Part of a small language model's weights.
Size: 15 layers, width 128, 2 heads of 64 (1 for keys and values), MLP 512 GELU, vocabulary 2154, 2.99M parameters.
Training: a variant of Muon for these matrices, 102M tokens, 6238 steps.
Each number is 128 + 24 x the weight over the matrix's rms, rounded and kept within 0 to 255. Layers, rows and columns count from 0. Numbers have three digits each.

# up: layer 5 MLP up, 512x128, rms 0.102, rows 183-235, columns 0-127
# down: layer 5 MLP down (transposed), 512x128, rms 0.13, rows 183-234, columns 0-127
up183:137110123168102165112107167166122112136131158141129143140158157146119152112127137135128117113129110120130091136130158099081113128119117093097098117145134123153114105128131113125098157145113086140137110133121088125088135124140139164144151085143086132116122100129143123149110129118168124081116103148136145135112118147120148160123106141161147138122123158139131117083100149153107134151102
down183:122165120146111125150122130099109081121134137141102123148107107145139121162154161145160121149140137113101119127129131097148157120120125115117106162143107104156110118138126138139113081109131163110105140151165137119125087122152124133140094143143137143144104159133133108090152130149144137169113138099128127159125118126098145103126093116123125116130124132108143142134099136139164139076165
up184:126149146149137102113173143152136132099093152126130106146097094137150110154151158128055132172138118113086125173073147099129176159128170179166160101144145119107109116119123148070116151122111109112170106142131109215104151121116108085108144124145163060147084137133149109129085134138138140065134160122161143111095085156137125133111112140154154120134113160162125128060123072112114128167092
down184:176146113020172105116131123129159159116116165117132136099142159106106107145144103122107136147127081091105128158171151141090136141136097121092105129111120127130150187103151138130101185109113150100129120124111165134113179149126147158185161140109144125168153148125134100077097153104095144100136115109159194149067142175103116122156147114127131141131130162102102093135098083144152113094141
up185:143100123124127082154086103108095109121145153126125141139093109090176086145112115132153104134111153082140132126109104118118126129132091137150133137147128172130161170143107125077136167134138131118156155146093135138156118126145152128100121157133140156106114150121147095132133150106145141135150144125125117168131098152083137135132099098151089126144117118141070105135098140129130125105131
down185:145134126144122131125121158125137104103129180133113092163128123123108115131098127164121136120131135157116127138134139131121108112153093124062127119140086099165121135117103123135150128134125121128148116097082107101097132161096171113150129142155141120154180112126106165151134139163141118134153120113114105081100145089175135095177159148129135093147173133150120119150156144137106148159109
up186:131142087099113116155120120065126147153097106109140125141135144129145107154115165099101142094151150151138115128159128154106112122126165149134119127136169114142121097114134107135136138149150133149107115132140128168133148125119097138146135154127119187124141138123104119083147124108126119126119120137129148105116104150145054085124109065104142105106183135138147141115174148163127117119126
down186:135108085112135135117119133142181115130157154157123132088114117124099130115140124138129095185137149126150149110125161148173087160092117151107141115130137106127136169090160177111136117140106112146111100112130090119105125114128152121096119122107113113107115185143145091169102169129168091095149127095112143097114111142094171119178174156115135118149088138099113133168138143099132111170104
up187:154154120109156101147100139126102146119171125166088106123088132165133118101185105138153133129100105110110132131109158106081139133083088102115135099141098115108106124133128125149158111147099138123126096154140141161164105167142113137158166140098173158113140147135114159111147131151141121124154173086111146084119115152130108113127118139117139096123119135157108144152125106129113167145118
down187:118127165102118145146105120091138126130140115110108152114129118107190128157124172109194141144120150156120180125151112136162146142114160122141112148105086116121119096088111155132144148117083141149169128061101111134113126148155108133161102134149080166129121129092118110143131127104130116152123114136075146120141119126093148138112083126148125148118107155155109108140129157139148101130128
up188:123133141120095149129125173151113109130124144142107117172149119111107128138118099112092152136084042149130108158183134093113145155075122131143144134111131139110108149102146155138134149154149126191091128114107112155140150114117120139136114145149106167135151118140128137161078121110132130145169137122129162086155124157108193161137123071115089079143096119103130092135110128118153160083116
down188:143180152160157162147106101134160153124155112119124152134111138135160110098122121147137132126095123095119111107093136082125126099119136166149125111134102149097138111147116120147140141180137122123117164118111086153129111097128147142112116123080132140139152170141144097158155089113125110152150140124140113144117096110088120139106136146161121158152127095147110094125129122101147104103123
up189:110132130117108133104114156127133150152104113134122124118136125145130146128133083127123143165131121143141135099141098071136123134163130138151122126108109130120126108103144126115155113090104161110123160148128099125114117128180145141115108138152123134113154168126106183127145139119104119145143078106133155149119103136133120136141169136144120155146098117128076158161107112149134148138064
down189:110121140170104115100125156167163100123092135154143170127159149111130143114119105148086147143110125098102126117077117084133135149127099107135127133144131149170101153142120140116135176093177110132116083107122190137140138118149086118153124125109160111122114141119139129139100115136137161133123101117102123141155177138132151108129094096122139126126154127105100134108111108128135112101150
up190:122121181144116113158167157162130127138125139083112165102141113108111141086130115107133133156127121111149179113109120144108089147164125144158127119138159097143126114113111142152105148123109083121162102089151142138096145126086164129127164129119148103119136125094154124144100127124147138144143134121143114117122128167110101135124141125150122149134086156117094145145130122164142112127107
down190:148152111135111125135068142097128119123137112125125121137074097125114125138175096145150107131108156171122107118136110137121117136112184124143144140151112108096138152145125136112138079098130136102142132204142096131142124099130134132152169127147126143118081141172129110109128152116165139108137119129109119114150142086148107134120100095148136125182147086129155159073162148090121137147138
up191:147117105152124178126120124079149127105107128161115089064086141131151123146153133131085137111158111119141129131113126145166107118153102124117170096151109144155146084106103149121136167093127139115098161142102120138162124153108114177134128187151081141113183149126141118095167140088128140131100120099162125105137101142115076081102138101131137149119103143104128134126121147181139140151145
down191:115146117190106108138115161095133135093129115134149104078094125144158167142102129127115118154098140130171113110134152141116140129140116139144116121146114117091103127121168137137122110103141131129125148154170137118155124168083086113127141145161098145134159119122118110108132100129132110119177127091117139129158096115139141137115121101130141176125103112129133116060113124177141130170131
up192:099118131090148111138108102113114111128104131146145110123139135133093129147111138146142176107152136166158103124183148192121093135129173107117095140147123149150108144139134146080127135138142112157135140057160120095141148119109130107139120133084138114144156115084104166131131121136115123099123108136115141122103103142106113133105097108135137139108111136115079142122132117131124118152120
down192:098148105144078083127152159159119113133111124092130131143143154129176121105156151146145095139122136163098163145099169114097116141129082161130134117104111135087141081137117101109153101136103118107177101123161133116121137148153120091110136132114153116126146094108129132146138119161115124159133143117128131097112148132126122148115147121148150121079158115132123146125135117088141148146113
up193:124069167124123136148117115121127116115071150141146135133129128112167089114178144131129114146123116090149156115138131134109144143124105140061153083137132121169103124093130111126109152158134114104121161146105155083146112141117160149103119138098144122140181141132122094100147108106152113127125142130178131132161170129147125133108143088129140168122116121159138096139113087101139127152118
down193:124125129102145143102115106164165117125130103159128113127079152151152129125113129100087112114107163143150129078137130113148091110098143157141187140162149133129104087105140122122113126186133133083116105151124162156161109164159135174103123129129129184126139135106112140121121117108125115171151086109111096145139165107156137136131104086152135117115152125141156139101072169120102108093143
up194:122098129118154152095084138086074158089111122124109101139115125128131073116061114153133067127098154132124161116154107113133107141100087129116139108097168123125090153100110140171111162143118128145177069153085128158109081161173118123151137122149137177126161106135110142157165102116129136162140129119126148139173153125166180158129105102156121130144134098127117106143133135130125163115120
down194:049107131139119147167119087130139180100156160161149162143152128169132122108113134122150110091114111125104156130154092175153131131143127113162147148172110143127124139141122140125157134122102123131158116076122152126137111156101137165141117092147164142108118126131182104135077136136088100144088111155146085159109129171154092116118146104127112091077124160093128101109123159108109134115095
up195:145162132128132083125142167109144142145095128146111142130124141140141090116131082134097132122090145085144163124136087095160155161103170093133116121157156126133094094130117130125134128142086126114128157124167095135151141115122128094188165105134140156107113134114140149137156107119137109108117141153097143110132150106126150127119114120134128132124118148104102120120138116122105134165139
down195:103130133107140114102078106097090136165142126108174131140126124135113096140158144133094109104136120165092148151140117136103126113091086176158138141116116073141119124124148148129141147141175161171135079152119132146175112151138108146132134175118102128104149092140098146126119139097122111173123097124159111156076167115129116122127135143100138116120115117173103146171127103134135128106108
up196:125090135143123135141138162131134130125090148137089115086154110149114102154142125118150141152140141171127122089089157138115109147196126162092142130086137120132092116160113142106121102133112111136147127125160092107161127134104108114148099152165112115129136161135141090071157123117123112160141091108114122126140121120078119088143160103146123109154077072155135147181165148113119194149143
down196:119163129145096123125117115155131090107069100082136140101120141140137174142112161169101115101157094155156142138145118129147140125104147070146108145147104121113145143091147133148107168103150129144098120139110139139103149120155162122083168120101078112128102104131133134161139137172148106131125173129111130110124134154160113134137128109113104088112150137117118135124158143180134080177095
up197:129104101087105152090148192137119184083137114132142113115107119077119138105119118131113101110122099084124136119162115144130173155118094113092143141122116105097133141160123111136112048132116115099148086132095147132114140107152148094167126135134131170123168175171149122134169155161149136144133092149106129103158105143128157136146098123119142164138147125105095132118126110107145125132147
down197:128101128136102152109114087144112149165120114149125165153143122119136127097089105128070136158135148154138134137137116149099140165118105151120127107123136146188142091157095162146111139102134102139124105123114115134107127126172147164156145124141128098093143156126137093094160128141107111104127080131096116142133132158097128134084125116173128113139120087178162141111158115115132105160137
up198:131092127162143142130128108092104119075157158136115140108167109153108121125105112103106151114074155118130116151140171136125129125121107126135167123147127129121146122118138104174119108156113109131107109135161141187183139148129104167114133159129118109146120121124116152111104126102100120085093093135106157125128178123138119147163119129153136139095156142146140113101127114159111123118128
down198:132106131189145153124117156133116147133132111138103135136071093167112129138084113124117095113141190117072116094144101139130088167163091104137132137148173123110110152113164144100142150147149162091121152147106111152147106115179132119151135117112120127135117106106099119131130142122155127102146099173110109105109148092136132097105109146111132105156102154166169119161091120139136130116118
up199:098095124135115161124114173116146130103073097091111098133097144103150173137098150139154127099119097115141140129172133074110133150126141124137098081102165119141124118133149105167142083136134127171135142116150120139116159080229108127085150141079122104151151056118153067098114092109131142122133140111172130140129122125122111154048154144134133184135090129107131151160084116132094166101129
down199:098132134080102138134078146133118145139132114147096101114113124183135116093117088170140140140140117163158138151125121157146130129124084166125105136129063166123133115142157176109120137063208109139094104125138112117089118163107105151130086136124124159168144167126115131106089142135152142137128134102107124130105181066093102095190130128117087141107123177152151158172177097146108130138156
up200:171140106112112133154133125116124144177160134143058093160083099133130104134171130093168121147128139128146114084105139141139119139109106119105121113165135153119096127112168140119080139098105135154147097128122128170129140150160131066144122118097085138160072150114129146153158106147143171154131157089140109076127124114145110100107161150165120098138109123160120099163137137130116123123149
down200:126152069160141134107153097133128151135145158089137127098139128198115137116102140159115117139105138105137126127094117120127143117139185134133146141111141162117132120174116137099157134126111124121126109140161130135072102133140095165099105141094168123104113140115153086104101150120122108128116121118131128140152128089112119130094119119124112178149115132147113133124150106123163142141121
up201:133110112138133098126104107138116133082139121125137101194082121134136145143099106111152149173097122108146167112097108148120092128096159166126128122182150111150096151140103156127125168116125124130085092154122152149126154110098114159118161128117135145107138117116107124141130126169155156115152112137126155099158113117130103135155104154159119136102144103169147096158140148178108099087121
down201:135198175134092129134155122157167149133116141107112128094143119143111103129098146092157107082170158129125150126150115097140124161117111105115080108157120121141154157133139130132098115142129111109098102104123099130174136125150105134096121123154136092161133134154138127114128139135112124133159130157142119087146153120134108126152149087113144175117097105133129165142107148113103101127074
up202:106073112136135143110136086127133129127116171113151126148172127129115158163129106104167132144111167121124140120127124129106135141131103117140150123123125123132157157165146124121133169105115142076126118122180130120119115125155143131137149146120141092110143139141090086102092179121150129088142156104167155129133142125092118080108152075150096136149125106179134121176147135103155115153161
down202:108150146108129164126147151163130119142134114100165136125106174113124105114148152117089113088086175154101101119133115121121143091135114110099125144123128073140134134095098146166147119109128149172106142127085121124161131116089125131109145156152114125150141122124138143124097103123150103119115115186110111195120151123147154133156108141132156118151158119079112121122101130167133148112140
up203:094122138174165092126118084138138153097152174142119104137107124103150136164150102102120108114158106135155102100128184143153115122127121138173150099115119160133113119158110102121157149083101116204105095132149109132123163122147100140091116123138154151138128138118144101132143101117126115169103107128140113128134147134139163128173119116113139136100155133086140113118149123086135147164148
down203:115154133136075157134159146131120121149106119108135146145122147143111151114128154130117128119135120142141151118118091137100103156169136124164135130143117136146115119163148113137108130112112142106141129100141125112151149126107150076141113098108145121103107138121102132118150172119129171102096080162127118161125109130148093118118096123149143125141094096137117177139150110165122118101108
up204:140120156145158160108090155131090110130124148134136145141150125105129105095103141071112128131156132115178169104118150134109107100139123095174145112127148120136154176118125127118075130140153115189145115141129148136121073116077077102139159162155147147165147145136128141137101125122120108111134117122104147116182112101126183145107115176143081152092137139136094137135122130136087130141109
down204:103162129094114084159144115127157125107134161131131125160147131095138125145106121098124119130101120096132114141100145084110167134144083152088167136148100142092143135120189124118133168103097071123111124119123158123142157112125108124196129131124146176115138097143136100120124139142094136159132121129165136175111152132131158101135090114139105147149103129154139167177092088134138139099114
up205:140156108118101104142122101131135133107130124118168165173134120140138120140149093135118104151184098066135133109133135154083127110153121126140171082146151123098150099172126149106142105117134121137130124096110086123140139129087134094123111143124149098163141106103110062118102130114159168142109164124160114118134132100151118120140141096167131112128106120158165155170148117108102131123126
down205:124115116145142119129164163153103106136152139117160111096134103169143129128183100139104123114106100153146121151119123105149102149132115146144118163078145117129123111119136148159128130101094118115109160118123115164095138104134121143122108092106106146082136100116106167154117130172121099151105109146181169137167110122112119108137111133116140129132120139091146193154111136113113138137145
up206:120154160169111170102153132134092105147128147134056115179129135115047112112126161087162141159108128124167102122128101129156120082118133202087098180119070141108105061113167099173143113178093144111162128126102143170144092088118145111163143163115111127148171175150124154205130155143115107132139100132109143113132050077139151120135088104148103114117080124108137102138147124124076140119109
down206:108140140197086089072135155132143134143104138103117194131130087106139090074177163146145113133151114180152103157162131151109078127123135145126106141105096138100143160151106119145104171149145142119109184119103143083150120136107102100149111104178072165089100142174157135167144108126184121133140078169134151094075094100103123147115115101130115179169114117126119113110092128111106134114156
up207:133150158116136138140082109121156127097156163123137150167118117116121112087128085159110117090134178086101126130119124101179116100135093098151124126178086130147121099070135130161147146104198193136158107110135130112107142145065067115101160155139158119144126118125122103129158150104177129136127124151123154122160092134114127133165148119107093127128166159143114112130124140099117162140118
down207:125133102149132119116137146115096135158149104145109092116164099146138103102158073152131146172128132106123092109093121086135124162140119091124175104138133114119140142152142151154151143131098099143097147124075096122114135122161132112156152100099164165147107130137136119132109108139119167132146113045196154069121123159106111113081181081102147132140141113128161158159152133149156131128140
up208:067121086131162151071130143131151136109118152083178151147123099150145159127151111108118135140121139120159123139119133110143142069110163175122112084121146105148132133166134153110173127163119108092152127100124114111104140140118127143117179095181136105080158138099144119109123128104179147137158109168108164142103145105086118104149132101065116172147126095124154118144097089142136134136083
down208:137129129144127127127110098105142164162157137092107120115076128128111108137098132117148148149141182159136087088119118180118133113142116114110129097099120097102152137108137147159103124076163167146166127136169163204117135079121107111122120144114092117134142157102120104162122123153141118139157109095097130135126151100129188137153160122160147115112112136126155108086148142107087129112133
up209:149102125106138080121119114104178120128100146129173140143176130089133171104138148137138109140138125157079164105152114102102133141081165108160125126152141167130140121095143125161163144123101187120127161122122143116131156110104171146157106138084138162125152133110119144112140158192110155122168048105107155111133139087155138088142073106141160128138108113117121119102119089142106093132138
down209:138098142136078150081087131145086114096151148156044178164162195158136118141093171114138099123122130107136154102127106145129125104167150121155140106121134127168096106071106146129121109121139125142148135097109128106141116154138106125104078146140154103098094171115121112123058159150105142158143146095135104117141106181169145159112184143116160134114140125114134146127106120092146149134142
up210:081148072124135103146147116114112126108094149133094105108142142107112117091134122117140123131133122148133097131112106091167147149134162129157187141120125135082139100171130094113071103156129121120108127128127145115100133137121137133110135115138142171170165152129156128138106145094114106139135112097128187150090138119122118168091129122079131158075134123111124119131133120146148112140102
down210:140104104145102161147127125124117140114125131151085073138125151122134114119086088068160123141146123156100127121122104165133132129129099112130129106131136116171125115156138139097084120114171140167140112142133157117155114138159081088154095138143147151125102098101122163148128138145113124135123163150091118125129116127116078112095101140153158147138162121119123114167155152169148169123137
up211:132117112128131142142124123126145086154120140149108152127141123168140142108143127085134137135113083116102107146140149116108115181137154143128151113148106136158122096110097114147162120097119137144177139150136111116110115191145090119149102183118081148161148126122107131170123128116116106123115108087131132124127087082128100128166110095122112147125127142135132163148145133123162147115120
down211:111123133195089104134132178148140171136109093108171142122115129100153135113122074142120113140128139104138118089096092149139128139136148142097114105133115124146182100130146145163122134110121151151130117138100105155161137098120143143086161143155139143153092125135125116137133088117132116125116115118146109135102146150152166096142089149137138157120118102090130147114143160110109134135089
up212:128111152156119144151135123137127100146101066167120124108078088106113133118113112154124169120175112166128122107136121126118149135119126161120131130165147114150159121117134145115086071145081140106126148149132130161166124152118160110127146135152137135133121141125103110167148163081162110111163168122090154095159147156131118073066143108106134124163120122152143155137140092096138152144096
down212:142151166141120099123100120156121115134110107114199130082155106131171116154146141165138127176130089126142145142147135122146117107109137134116098128163136132139125170139103097133143123105111103148099089075147138133111107107165141131137121110126135114159150098162128106124123135115125128110131086114110134142101140108102114086178152149117162087111101085157130145151158125112120123149122
up213:170132122132078120118112090141154121138096143155103076092145096123172123165093148113121144149202113105129126111140116137124153126171159100138127140064136159140153147085142142124112117120155153094084098166143119127139125120096108131146144097115158133132137135114100107131150126130169122099120166137092179131193123128160130096149139119155160158124085081142069109136125121089149098144120
down213:098120174190120132112118080144119145110129163118144134127101102104118147096124153129136111107161105106092105139141145092138160103159127149167161135146104088136118087099116171168127180152124141103090132118173153132092122120125135125126139083135139173126138113139140163074117111106162150140122160068153128163148147113170122140160118115120137144132139167095106162086112092092133145097135
up214:130111155118153089098164115129166113111120146141142133121107141147130117123108104138141119111106150124134122145119151072102212117138136124128151103133145145117139095152145152115137120119100140094173147110141105108146105134131142138117108111118133163108195146089148090158135135163135156116148138115116122133132141160141117132140161128143116085060119114145166148132119093105116142166098
down214:185120151132139147131123141084170153125131168171104097115119126126112098150110130144136112097134141142125117103132172165139110163122073104116138150095149098129144185126121143095129113056133153128104116121147144127130119138156151159119124113112170115174132144134102133106100188143118114093123131123150133079117148113150086122117165115106129157128111168091168145124096116146129094146076
up215:116138152148176143124099125115115131122084127144133105162141152112100137159078129090074155162155106124130152109144135095145116161109118155155149109138132174086165106121124124094144140119122142134111152074115134160121105107096112148082100112127120148136121147135102136117138154101160158143160140085100155133163131127135089122082121094106120114137144086090145145157123101119154157111112
down215:118179143177118147107125147153158141111160128141160134113093125147145132077164135142151103170112134092123129116095134119135130148143121114108149134168110120119126105167119120122133113165104135110128118124124142104108081092143138127110084100151076115138151087153170134104118098176117124151126140138134145118119139070138119144161134145152116133105083113110128081137127138104145156151132
up216:105107146120147154123167120133117161131150123112123084118169187101077103116084129135109119116109139147107143123120144146147133139171115146152114168133150132126154123125118106134134117122150159155097116130124143155149111109163133086145155130110155119093154142129144113122105141137095122122120094073133124123159146140137132116147126115121093117088147127131107121147142104131085132123134
down216:122123156127165133110141128131140120155128137154133129124147139140160109105111151123145124112155154097188149094084114097117109136128144128119145139138140149161127095161114127107095136167105086126129105097123131148159149107121135104087145128089107133133161123116149148153125116110174104103124112117126112124125145129123124157150082109141157130147146093106131126090116112109184129107118
up217:135111085133103153118129136114103149159101114123158153141178132126168094122127118087138104133171147097121132085135118144110138123151093157107148160147105113151143115152130127130149112115121141075107154129108126118122128099160083185148153136119118123162130090116155120149118126128107156168092151114140127102141102145132128076159114122158101123122118086118100085130128117114101138131130
down217:153131133142178131138081106133138097183166127127134129139073172080134112115124148134112140115103126132128114157152089148105109120119132101129146149140145126158130094113117148139110118151145115140135169128158146124096120137083115154109134178142133113154116106108120111112130163082114109126143130111105110138099181144118179166121114118106126102125107119128125177123115162133098113134156
up218:107117121114112117127128089142119157092103190134110123174100100142106127153135117144146127139094134128082108137193115136144117120171110098161140146073114109109133128127155120156127103122088151126155176131146163122113155128117136135118173162134125113158079124089138097161142071105155129169168127137180166086128152165094129112125141093113092120142148131074112103143124142156124144141115
down218:107123118130123116115117129143157111140092126147148134118123115105150127177133141115104089165149161134111139149123121101156118119118134118124086130126056137135164152155136106125140125135129119147126126152145121112121076116109140114118095119154105114105154165135098149137108092154122139118159097151122179140161133121139103181037144152108194159110130160082132096117162124096129124118136
up219:149132108132078131171141128104106112173132090101119096167134142119130151134130119117134124145149149079156136118141152114109178140127125169126158135139130099123081123111137143084151149142116104099093181120138125146144157145134087106175132133104090145021104155105140091163146142119103195139118201099089144079121130168108124151115166089113114115117138103152135101115151160137091146095097
down219:145125117095136148135098145087137130138145125165154060141125105137100092130118136114123101100116114133090095134117114145149170153114150156097140110118124143141113135126180139140170076097137104109133170093169103073114127178184133142122126119145156180091089092157151175116129126184092143138139141102105135142145137119065140152097159136178121104128098105116132095121161164159142121086141
up220:132148135149118068121100139157108129126118146112097105113131089146096129183168112158153134146128120160119120131152095082151181170149091110135100139162178122146078160107128109143103164140100114179125097122168185129121115140138067113130102125109108149167170141091163125120129131101134168171107125155092146134158106160068122144126134082106147132118101102164146132127169130103117076114131
down220:153103102107075109172148098132120082124122146146144072106143096184134160122098125125127135150117134143130144098111166105110162109145158130128160112081187172146182102120127100155084123132117102108138104143101073105142137126132112118158156125148120110158137136129097095122122143121160156115117124086129131132129129142133150120116124140160124087135152142118115088141119156114164094152131
up221:149107092100124135102096118114129129109114140103146118147137154116167159138141108071097100111096142155113104163135147095187124103135129109115129132144176141116126175118119106152144134153118156150109137094125115172093109147116150128104126081113167100123141140151129141128133162149123189147126124106138106098105142096152130142117119145134163153129104117149143141154155076134118104142143
down221:144113114117125120139103147133102113137118122144159079133083150171111148102150070100134146126128112111204138097149118119138134129128158136104154101186168136121139136133159127169197093149115133138137139119109142144137121138130100131101105156150142137165125141155110132133109119157118099114154148106096118133098116149136115116135132187133118127100100165132101058073131098135110118130097
up222:140127133131143118115095107118156148105130137104169109101098149111134118114140136120118186153103091092139121095129094136129131160138129169130135114128127104101140116110132119142089149165153086147167118156111134112112147137077123113150110109105140171110102160096133136112131151115118113080143141121128139152132137150146112095156097138142209150065144152117147161088122073140110144206083
down222:134126117152104154127144118122137132105147084116121167129176155105107118135122138105162141165095152145126098111161133185139092140148115155161116136084093153158103125139127125113116157128097097126087111125150141089103142103080123081158143130132125161130131143131160151090156104099152143103112117071128132124122144147121143120114115133118100100143151152110107128142121118158195124142155
up223:143092123096128100131100106109116142120132166088115091166139167146142162128111154140149089143180115138158133067111088119131111135120063104155120106154097144130118104146162119162137136157145108115140150116153169113142155134116097094133116121129111145146114163125079117141109125132161091121151148138156162112183136128175109175142127118159127119125129101125131176107179114132119166122131
down223:107130182135105099163156165148127113161158115114103149119155136120144135175109139097132107107094131159125137130137103147133094141112190107126144118116112105110120183118109197125112106147123154114122132128147106147114078124151077114157142132143137166153105109143109143069134150123088130142140100127122063164132141117103136095122096119115120153152146142122133118171098112108160128131098
up224:111118102140091121143097127152093136080155145125147120081126135150127117101114094139095137112152111122152135147111092115122118145180183168144149147113152135130118169125113142149120128119118164114154150154120112078091124102155090106108134105117119119113122167142085115124129101125142101143151164152104136178096125138120118120164107107105138141113115121157127122138154133117119147123106
down224:092136159125134134112152126126122141147119156146121143137129171113107113122161111112111162115137128085133137138143151158133140120121137108107138092164170127091089180114129143123139145142131127113150142152137091138121138059163120132152095189153131101109153102090141139106120105063147115125128110103187124124114079147095121152162147136125124129123126130118073139095153104087160108137143
up225:140121129147152130151100120125153131125101085131106175114119167087180076131114159111141106072131136130139115088119111106103162112170136123173150161125138093140072116106123138114126144186115126145184122167110097068140148138167144105154113124112131086166116158125143150116135096140188120116126176138130095112138123110115140136113138104189123167145072096122079155152141150135099106122152
down225:102089091193123112112137134148128132109086163087125142152145138150153086117125144075113122132105152152114154147125119139117128070109130155135166106127117149146098083119088170155072126167121113167168108115134123143173110129114156132155121159156157141125149130122094160108135105138161130124128122129123091086126107138102104139154193133147119163184130111097098141137155111109148077109080
up226:131165146113121114165177199130134136134119154116120096084116099128114107099143148159144099162124094123121163099176130115133136098145102155130142063127114108153106168143116094081150099133186098139158134101146086089146091121119129126135108117130129130108139148161149109115141132102131137136162129080174142122158112154129121094109134154141100113157110139138081090136076100068113170166155
down226:107156117135101056112115145097172122121145129156183166125152136104184143107131139139112105177089115108150123117122108117159171134112131122119153126145139118140141150088135172163184142090132116145142166087086139094160130118163142122097139107131149158084120125136121127177118108122093102111106142122145129125136108121104146126195092100136100158142089120138110091136120115104158116123109
up227:167103147121128141091139127123130093107120144131137093119114152118161098122083138106092080100069093126164101141114103123122132126103122077146130101152150140112124158118108095133113164131105166131112147171139136201116143151141148109147177102126125092135137122097115168139122139147132107137140105168095110115107104173125092156106157119148103162154108137148172167120114189156134111121178
down227:134144083132142084112117100134133122136099148121134133130117165122133079155141140138105127112061180140116108173089115148111174082132107141175115094128126143141170133111105112131136137110090123141106113113102119113120125125140149122152129157105164145154128156108081099136107088130132140160133107194121170128120166067093138153140146126153108157139139141139163119072112159155097139146119
up228:101105099085138126171055109112137124125161121113103136116163114192169148140139100177124146135112116073158147151107113135172129145123156123155093117115137132141131094169129119108136159171114138099078116141106137114074122132142111133127122187142130104107142130109118109141166108151146089137125098107126156115142134122128116096125127126119123122130126145166118170131144091114144139133116
down228:147095129156149162128130140104137136137093136140149153091098124087105132107154148132106167132110122153101118114128087162124117143146136116100114125142142133146121127148109126154107125155112107143156155111102129144167151126127112134121141142114111112149107132112133148093109066119110144151166122100113137124143091155143137156111127136105108181139164128103085113125048159147129145150138
up229:096079168100148117146130114105111109129115124132146121102112179051119124176154162125187128110103160151137113093132119105089105120143149127166117147090113083098104104158094119144108129135098160109157137109122142109147093140135121123173143140135154143112104165101133095109154113141119141142146141151144161117155105123124122136127125133127163144137131093140120124123094108150110120168100
down229:113154145121112159102089132143143117102126138149115162139162110156100120179129107121075116133104103099106123165121129123154168126106145135093139103133134132115140127131136149115118152099128137127090162123109143164134101101161100131155108131169146122109128123158141136137105123130103135127109125118120090148156109108138137128128113126095087119104136167141163143108168142145154104075143
up230:147163105149084180095137137161137104133087157136129147068122118126136123149132113138138135115092131131130163168149148122108138102153134141128077182088130118124086119105082141117081097137135159148176128114100142146174121093088104155116164099146087140127145159111138091124124103122118109108129113116091126132146134127107175145145165087150103111117130099146160149122139181191111118133114
down230:089142106074139097132102079122115114117102118122135098118163141066122131155159138147135133102145121139149150123112096155111148123160128107120107099149156128141122152085091175167148099114136122073125132114161151124196135116153141147141162151145111101158103151137118086143089145119126138112152192113133129159112175144087108107136171169096119123109134118072147191139151103148106115143152
up231:093119157118135133083130141100085144118097160125126129124104141156132152148127118088122108092156137105140128146156141104152165154149116117111124150128126111105095152136165120065088096140143159118133157148120134100142099099155113046126115166093104138141136134144129097126126117152107128140109172149098116131182083120116178124091144107125160132130139144162136163158131123155101154141176
down231:081119143035132133127134154107133083127178133171150140161107125110124150179135069113124151111098114164086122138152141114144099130121158138153114135089125129140120155100120123143145109122146132154123127126136125137125112126114101164094138127141107097106108112146124123138114190168127144133083166141116153114146119109120150136142114117164114149138125114064162151137121177133119115119123
up232:142136105116124130133155122112098090190113102093162145107176120137126162124146125090082129122134137124148141115170162136096120104087125128155174091106131153132132120080116114120148142095137093126100134138104165113165164179097154114112132146140150144186104118157141154137154122092101118124142131137147160102088150159148131177119099125132140092161113099127151056112105129140118142125149
down232:175144092120118119111116122101150085123139109127105111124136142132092158066147125167170125126138183104070098144116115161112127135105139120156127150125087121144114132127098123104136144114117143128118146166148148164113152117137165181138149131085117145125141144105103113115119114132107165145144108120165096183173129121127131147110143142119124116097107154124119155176098118107139109107160
up233:126144085159137101174101105166108115140163140092121131125116128112170145141111076147163150127146130115105106142154118155124101114167110160128184145120143145099139121119165128094109131108114149129132138126175129096133121141122178096108095174099119155090126126123147134153122135153151159077134131125096157121098110138114095107121094125149137129094105163130094137089093090128087088142141
down233:131092164141144136129145138130126074112147124161173142164170157159110149165131127136104109099109111117134174122105121126127097133159155167114140133126095123100145168148141107101134120126142115102145097123085123171128156152128108146155118166106099147149173120100174119066097136089094122144078093091121100107146121099172155121132158130136150120115124135122109104150107103164115164120102
up234:088146053181163100097145135161180120123139118088131131163164117109151115111123089128083130116154143107139121117124096132104065112080136136142142113162140106133117117106120098145090123141161135177175153162124117128116109146137107151115146106125135142126131167131111172122145123160117175072095104138165131111170098129140118109124116115126108108086150145123118126124140116122136138139089
down234:140090138124161099132129163172146125118101103133133126142178134110128119109130096118104133166163142167104150116062091120130107097054154087158109139143096116090132147099076129140159137115144164111122159131168067128144132103145113110122125142113093177100085137121116157117142156132129181077100100091125160135142134131138124101131127119136159138163148127154157098178132168155149120151155
up235:153134140100168121127124145128141104118160147140156099100098106143127159158125144090165144100110172078128081124125134151128096152097104119114132096123132116102129157171121094137092117108145109129172160112170144152176120150173159112134117117150151146132145136149136121115138135115126124091133122132091170134104115101135109120110113122140139108133144157131141109135104124125120152119121